python train.py --num_key_value_heads=16 --intermediate_size=4096 --norm_place="pre" --positions="rope" --rope_fraction=0.5 --bias="none" --parallel_block=true --init_std_o=0.0 --init_std_up=0.0194 --lr_head=0.00657 --batch_tokens=65536 --doc_mask=true --train_tokens=695200000 --max_steps=10608
Each number is 500 + 40 x the weight over the matrix's rms, rounded and kept within 0 to 999. Layers, rows and columns count from 0. Numbers have three digits each.

# k: layer 13 attention key, 1024x1024, rms 0.0465, rows 635-654, columns 992-1023
# q: layer 13 attention query, 1024x1024, rms 0.046, rows 636-655, columns 992-1023
# v: layer 13 attention value, 1024x1024, rms 0.0589, rows 576-639, columns 992-1023
# o: layer 13 attention output (transposed), 1024x1024, rms 0.0499, rows 576-639, columns 992-1023
k635:464462488513508492499484587527551510486462534552514527544512445510540463517466529496464524524481
q636:501509460524495468412415535431503528474547539480499506459550543476507527493469546519572528448467
k636:517526463489493445565470557496490527470570531464563509473519499473499498491564495436516419517547
q637:577559389540573502480531508474462519526525534531521440539450513506520498483532538465438547492529
k637:539519502545485486572527508428460484557552525475482510550526510488526460471480516504461488537533
q638:533548561490517490533539495466523506494562460504447479461462526489556517452527563453508477482454
k638:474473546390503527528462443478508493534492488512522418482493471415534501551466524495555462491450
q639:470503513550531528490532470514552531462468459560525489519489499547511515466518449490566504524543
k639:543457432538474455451403534513461507475497474514549545520508449525512539456530541506479517492550
v576:575566535531512519483528550525522455462565513553509577509522494525462519469477537418565521460508
o576:539462449504549511500456498492490458490473495476464511454516545498498425414482528515470480485527
v577:456503486502501442488500442425470514462504537466562418511492512527510507476475540543551472471527
o577:503497515447428562444506473520519456500579488471484484550456506479525467500541515486515475492488
v578:518574494506535467402530552417462526450499509503478555419526521541509556441474519474483469442501
o578:573471506565471463503472539536517482522532499455477516532491428438446519546483517505550511519508
v579:556501497503534467494508523590483495514484501467559495501454484490518534492493495465509405472531
o579:494471474517474508540465497469520503548506445469476466435534529517513547478532463484540466463478
v580:477552527483570494541512425526488538581448466482461493511498491516529543430478490476538556475546
o580:529483475537407501472447555512520502452467493540520493515465466494495504512502498536504495516524
v581:513513531530516524517478548513570481501583525440520485513382462483543539530425526516432473543510
o581:476498525451517443522481507480487510425519493534494446465531490484461460490513451470494498504519
v582:468542522465548570444515535505522445443461463520537502526548467498512454476517449404440533501548
o582:527547513418461492513485471516489543518553421518479498535495450566514563507498449459550450485492
v583:549498499504433503435501549533492469489476439473473460545461500526480516507496489456523489448519
o583:474507539492504555556449530494458513573485529492462489518531491492482448446495428476529482452465
v584:494498506515483559480477557441453496471479491490549493546463484481521471515539528512538499495530
o584:503432530475467472469524475573499483492490560533512491529531501527469478511517505461493564567496
v585:514462534428424471477527494458496554485540492533443559512464507508503543469552500492462559556526
o585:457519522449536515497545413467449431492487509518507464490524555552512494529516477500505493463491
v586:439463502398463475439534515516480453498480459536457454450430502477489528477486533445466537448572
o586:528514455500554517493574545499527553474493530487571465515499489465469511473502403463480516524469
v587:520457477575426440503466471484453469542450526488557439533507483431526515532499519508439491508546
o587:490464515510547482512534508509531512546477488534490535477487469511451528509479486525454577460436
v588:497502543466505507462530478489552469526470502516419534486542575499466574527526494563477480539435
o588:506513499482478531508520507434536553498515511464491521546512513518498487451503499526548492449505
v589:496561491482505461473510439450505495505478526545397530532499452528565587501520502506584518564474
o589:520491519586487487452483457478385494533443494496514469457523469489534498548468502501512518457526
v590:466464485489462463392481457452494473512513488524523562574566488548546452535472491439527518518514
o590:499527523523498495524492508543509478461468519519510438468436540504548475522463525567467428451533
v591:464568552503481461445516550533504523470463474489521551455515500505533476492535510537461541449557
o591:473485527463530489485505426440407486499508541493525483540533563513489532485502509511445517456525
v592:472416513394479604523519509482508472489517463490444542512497479423475530501573478482472512476494
o592:496520520558520513511451520416496533497495505503510509465473518489530579541517523467468463455501
v593:569475508474540503505527493514546518484533508441476494506508552508503548534513540530504492530483
o593:513522454492519459546463487483440558537461405555489569524487534452568484519519480447542524510510
v594:525454490521541518542538529485543510506479533535518502463429550388445475481494528485497516534542
o594:496511453479510534499485462478502494489577467452515493478495494509525476450496526576589532544514
v595:534499430513497502507526498516497445439482509543507491494478523446473531550473487528497507491499
o595:466477536518503456559509449479490577536516480497506478483524489497519471483476503498515486493463
v596:522482505506558550496518484479588482462487510501502537486478477569493505459495523537496514484491
o596:476549477560484560515502505514506519499559533470478498512464540466491503521462542481521494525510
v597:471504506486451510535488530503545540456539397519541421479485473523432525510484475524501499483522
o597:563473522541503520435518564515469459562515504489520538544504579478526491516544587473555485487484
v598:478544499487505503494450443474494520492497443526481518496571543512540507472522531512534465418467
o598:575524505485493520522446506487520490514464524552530467570510482491455493471476488510519569497500
v599:528535489449500488480479535489529592555517574416452498509505456479532440547481485553466463539491
o599:416500555563479459491473455531511485472460491458499488488506509491494491455558479548555496493516
v600:538503505440523496545498532507523517471473424492522527439495545474504446492571525481489497500508
o600:546507552427500485458516495499456429483489498492513484485554583499496537463458494526488454468486
v601:520547464512528477521508516539530481444513470454563461449488445502527487523444530519491503502515
o601:535489532542561495466480476506483584510517493545505489480459574469499590582581500513463526461536
v602:537488483479539521462535490447516386474459514495523561571452494541511510459508509466437512475490
o602:488518536518497450514476518530499492510540502504505533473497505476525488502519503472532513489480
v603:510450524525503529524498504487533466515487498408506513449494480461527540461535436530425531479522
o603:529521484494547526465512567447483454451505427545508518498526486532492521485462523529443513424439
v604:512527502488500484537465476490507530511554541431531559515520575466527476493554489515494508527513
o604:530524537471487508464555584490514484448535529547509488493483529518486507524506482506511457499527
v605:515457549443532496520476462484526518514508458512453545479423455449538488548540466489589484518504
o605:474512559465518516506459537489462559436495546557504432463481498532552428462483495532453429541468
v606:501464508509471519468461533475481557528555515499527507494498540482448519495528548496543496508515
o606:516481568471543490501513456529474454509476538511532520475474488553541506439550535579512436548474
v607:473526485560569498408495536518519554454429510527511521540466494476480496520443505472541513525565
o607:526508504475447532512447505516455449490502479479456525454508555449497537516498499490469508531459
v608:519536493479535482522531537520518460463438549495536530487482444431498464532523497509469529439472
o608:489484478498469484512505514478550543486458501486453458532555444484478520519508504442538496532515
v609:492553545553452542502415506511494543522535466528524514509493583537457493508436479495470480518513
o609:514545477429484448546512522517563473460573513527438495501519460402524490500499551493488524492482
v610:463522479507507464472496451479543555568536517466525452527495500484466533513478550520487431482525
o610:532477527478548517543489495468410478502522507512499484508512475517510449455531457468577590496505
v611:529553525545533510488512452503510495477499515484486476456484534494512545505490537542600457487560
o611:482526450481503519462493507471471570515537519453519510504509527534502469485526464520443488517550
v612:450488451528543466472490491464474432503499521553537480526490477455521548531483566499502458516474
o612:489501539497531517521464471521542521529477523456499490534546498531540511483520550538421544502508
v613:495465585531514474539501521558460530520538557497516543472576526461510423480503485472506519499435
o613:506540429531512518528546521527502551387514507466451518481505487514571526530465559543475492496519
v614:519480573548417558589567569504497475493472459430511480510525482534518516434533456538468470493558
o614:517502498477573479495506475526463532501491567514518466478499523487451444514505491458570521514525
v615:507449528472479458504472510486516562474455476505517466464516419455492526508475487496426472543502
o615:498550527533507538510507459490501488507484540540501547508531580519476452554545448493504483461505
v616:516582501501437526491491547505478517477490471484522499466479537427399484455506487474558504543481
o616:452505527493501522492512518472525492516460588546496489513445497454588519505487533451491506518545
v617:502537471485526523490481467495492565551507507447537422493486449536533510477469505518531507506464
o617:490528455504508471439511555463485530482467492528482471472540545465510520486510564559588545531459
v618:515453518492496577508520582571498476509470462414481467517471505484483517507537476483486449528507
o618:509445496561506507532505408430438518469517503483455527499603482507500490546528488490514551490538
v619:527567510496462502451478547516525479477543435484525539560509554519567484506502481478452610499445
o619:496500529472500507460460485488493431473463541533493522508451478507435428538429455522518461495467
v620:486454530526504528528464475502539478523545512519553520544483515474473431544482465451408556531511
o620:537522455476514525500469510566578451429513521507504574439473523424535514445473508532520468566488
v621:490484542520527498494562561507483457507508487539553458530514492452505525493430491514520527491453
o621:528559600515510507473477457473447498477462528541490493478504511541507461485509488525468551496535
v622:542455516459531487443510503474532538481460514519517477460512539457469541494451517467586499542539
o622:474420553530498529523502519507513548499493459497502496491586514474488526504488506504457538499466
v623:523565561399569436477482450484469488525494526500540542511527563507514518506485487508472444458443
o623:515482465443428523449604526481495456490478535450494581503511512533509495492473508521459527496533
v624:448491512505507470535500511494519519531499466433450513537548538508448501476531492543572466487528
o624:495491465523471565475536516517520539507519526498537456448464474468487513525550510506440511511504
v625:499454493425465459507550562506568491497504491524425543526530521503506555535540514441562483497528
o625:460570535472505495518506493523536428525499457525536526524497499538495473524484498590446489385508
v626:476421505472485568454526483476551437558496538509508462478495510509458484498492486469449548547532
o626:456511559441536504471510484549545474388522528469550563558433479521523500468518455418414483484553
v627:502513458528494505490472447540514436460528488494514540541483558483451513507497471538490503472442
o627:505477485493496569483427482531519468506471453518538500518504434502511464530496476462496527476542
v628:460525563483535481514561511505531520479462536489479461574451518539444474484501506438449471505516
o628:537523513528478449491518487484494500547543445490468582499518481416498558491441519453567471440494
v629:531462490464514514484564460564515452517490505504518495536561471442485512492586466539523484438473
o629:464519509441533472515494509428541519448501511516543521504472482538460526489439470533469447455489
v630:604496533563495502516495509552492577466449542464492435473513531553520499534409486586464520469514
o630:446498434524503442511509492479585463535463447525475512495475476474474462501592479487556557478512
v631:573556426446543517517516495496522523533410501558509482516513498510507495547541506543547535445475
o631:534486551573516505487491402476477492442524460487577553480518493543473503500466497508587496520515
v632:554449530544496478506476565469479520519508493496554491499520507495466470510475503503509472487569
o632:467530485415474461528546503543536511500513506480459511533506453495490553549515547518531476547485
v633:535501500532494539578450490521468471481524467497442506544571510462431437534486452474472530482497
o633:528490588525498507482474493463537548538473510533546516524446526511530559522538512487534507452510
v634:502445533505476478538519555449463531531466516525555512472511456539483557478531488508447463563516
o634:509473457471503477514499517489546526506489479477507449577445508542565507524479560490546557483548
v635:503435533427461463505539486519472502543504486548530458513502515479450504494490445465458432525506
o635:495501463540477456492501517545611496503506524543420594569538438492498493522504491493539528505499
v636:535498545517460476538472498531477484477496512532556540496521555485529495506492501487499502446444
o636:504545505475501467482502485510533468520490423489487526528532522537476532513505510447552526463542
v637:470530466563493453551491438469552495538432472480510581510487419496547483483568500452476562465508
o637:510504550423533496494539503461477507497451510559518609530546521524471495551467516510494449490480
v638:566527491457481439494470546511429510493529558427510461536529540477595586455491559449523479499407
o638:499422492524461486506524453517496486478482461521471543556497515523492453440521503543545490501532
v639:531442455451458517508508508556557517511466479464452463432439506552430465490496525506439503525568
o639:491504476530548496531489535485564547488463439507510551507472505445514503506490488511574511474511
q640:508535474434569484526544492486507494466477491494457477463533468514476409485524492485442479547511
k640:474473510479484511471469472450517513534495541454485574572476480491516495524490490557454520539460
q641:482473483524522553534401451437525494506473451535509485545517486520522501520562542512543580471496
k641:541470563514510484469531463452486537519552501510458533457480488474441469556454495512424466496479
q642:566466558544501494456537555514513498511548450465403473494417446539524453562522489559599523474541
k642:559523524449502476532477551456450472545557553524530509394446496518556482465495502583462500465536
q643:484454556473497517492462501451502457518477447525536484390456484571503484441473543541547594464535
k643:415545539477535527444535438481514568451482452480425464527548502464437483458519497470531557494508
q644:474420604500510505458521537488547513481541513535453535474520538546469572513482596439565513487443
k644:487499477523484491401543551543565426463502517457552541513558530483496457500497479501516515509517
q645:490571463558483526437592514484509544505513504415588575489539488510487510477532514500479507487507
k645:468508561543552471543484529463497491499433534556515456545462532497528545494484550473557455530537
q646:541448529473562534496518539489492469473571471587503519513543504474523475468500486495472597456589
k646:426528492465489511483574498494530481516487584437535535517518554482471558441472578434509479499545
q647:514539473430548416500508495522417452476418501531557588489556484586519521469471533447468507511506
k647:469503516557509481446577485520391537446494502517532511511541550502459477516497492522528519525456
q648:456498423489474452479509444577445499490612449490510512436551499570568528543475498463488520511538
k648:501511477549481483553466487525526472483596478438470509465494468516531495531505389459499514539501
q649:464503535479515447449478514498498539462465493509523440513430531480489572518494465483540485500483
k649:558543478524462531464543523468552466550540490454505573545433433509528461512444539478477539552524
q650:468483497457492483492535444483517498479493450468470473535497495533509521538486497524433484447488
k650:481539507496547527468509475529452478554431499542555550466495506595534441510534510568462523491539
q651:475517499539540549492500502477502458454481497454517470469471470466483462554510525488474544449499
k651:528513442569464401600451523446468503526583472553566470489506452500478481514490497526487482530483
q652:486472482492578416438466544483481504524477519464537545529556529499502492460466512531477477533539
k652:489509393559566552565503461520530487441488490562475499501482470522529476512542447439488529471496
q653:526514593607448592482470497484539556548531535556480564575540516544500573411512535459506485506472
k653:506439539510547455444549511488513415463454485450450474495580534515492559513509474427502512440442
q654:527569523516500560546515477505423451472499578550461488536544439501504519464533517396549528471491
k654:489482546508546541531441470436549491586501574525549491490450564471405605521542536437526522526568
q655:528502497514482479492553513536557460471493502448521472498556456482487485484563503533491540489528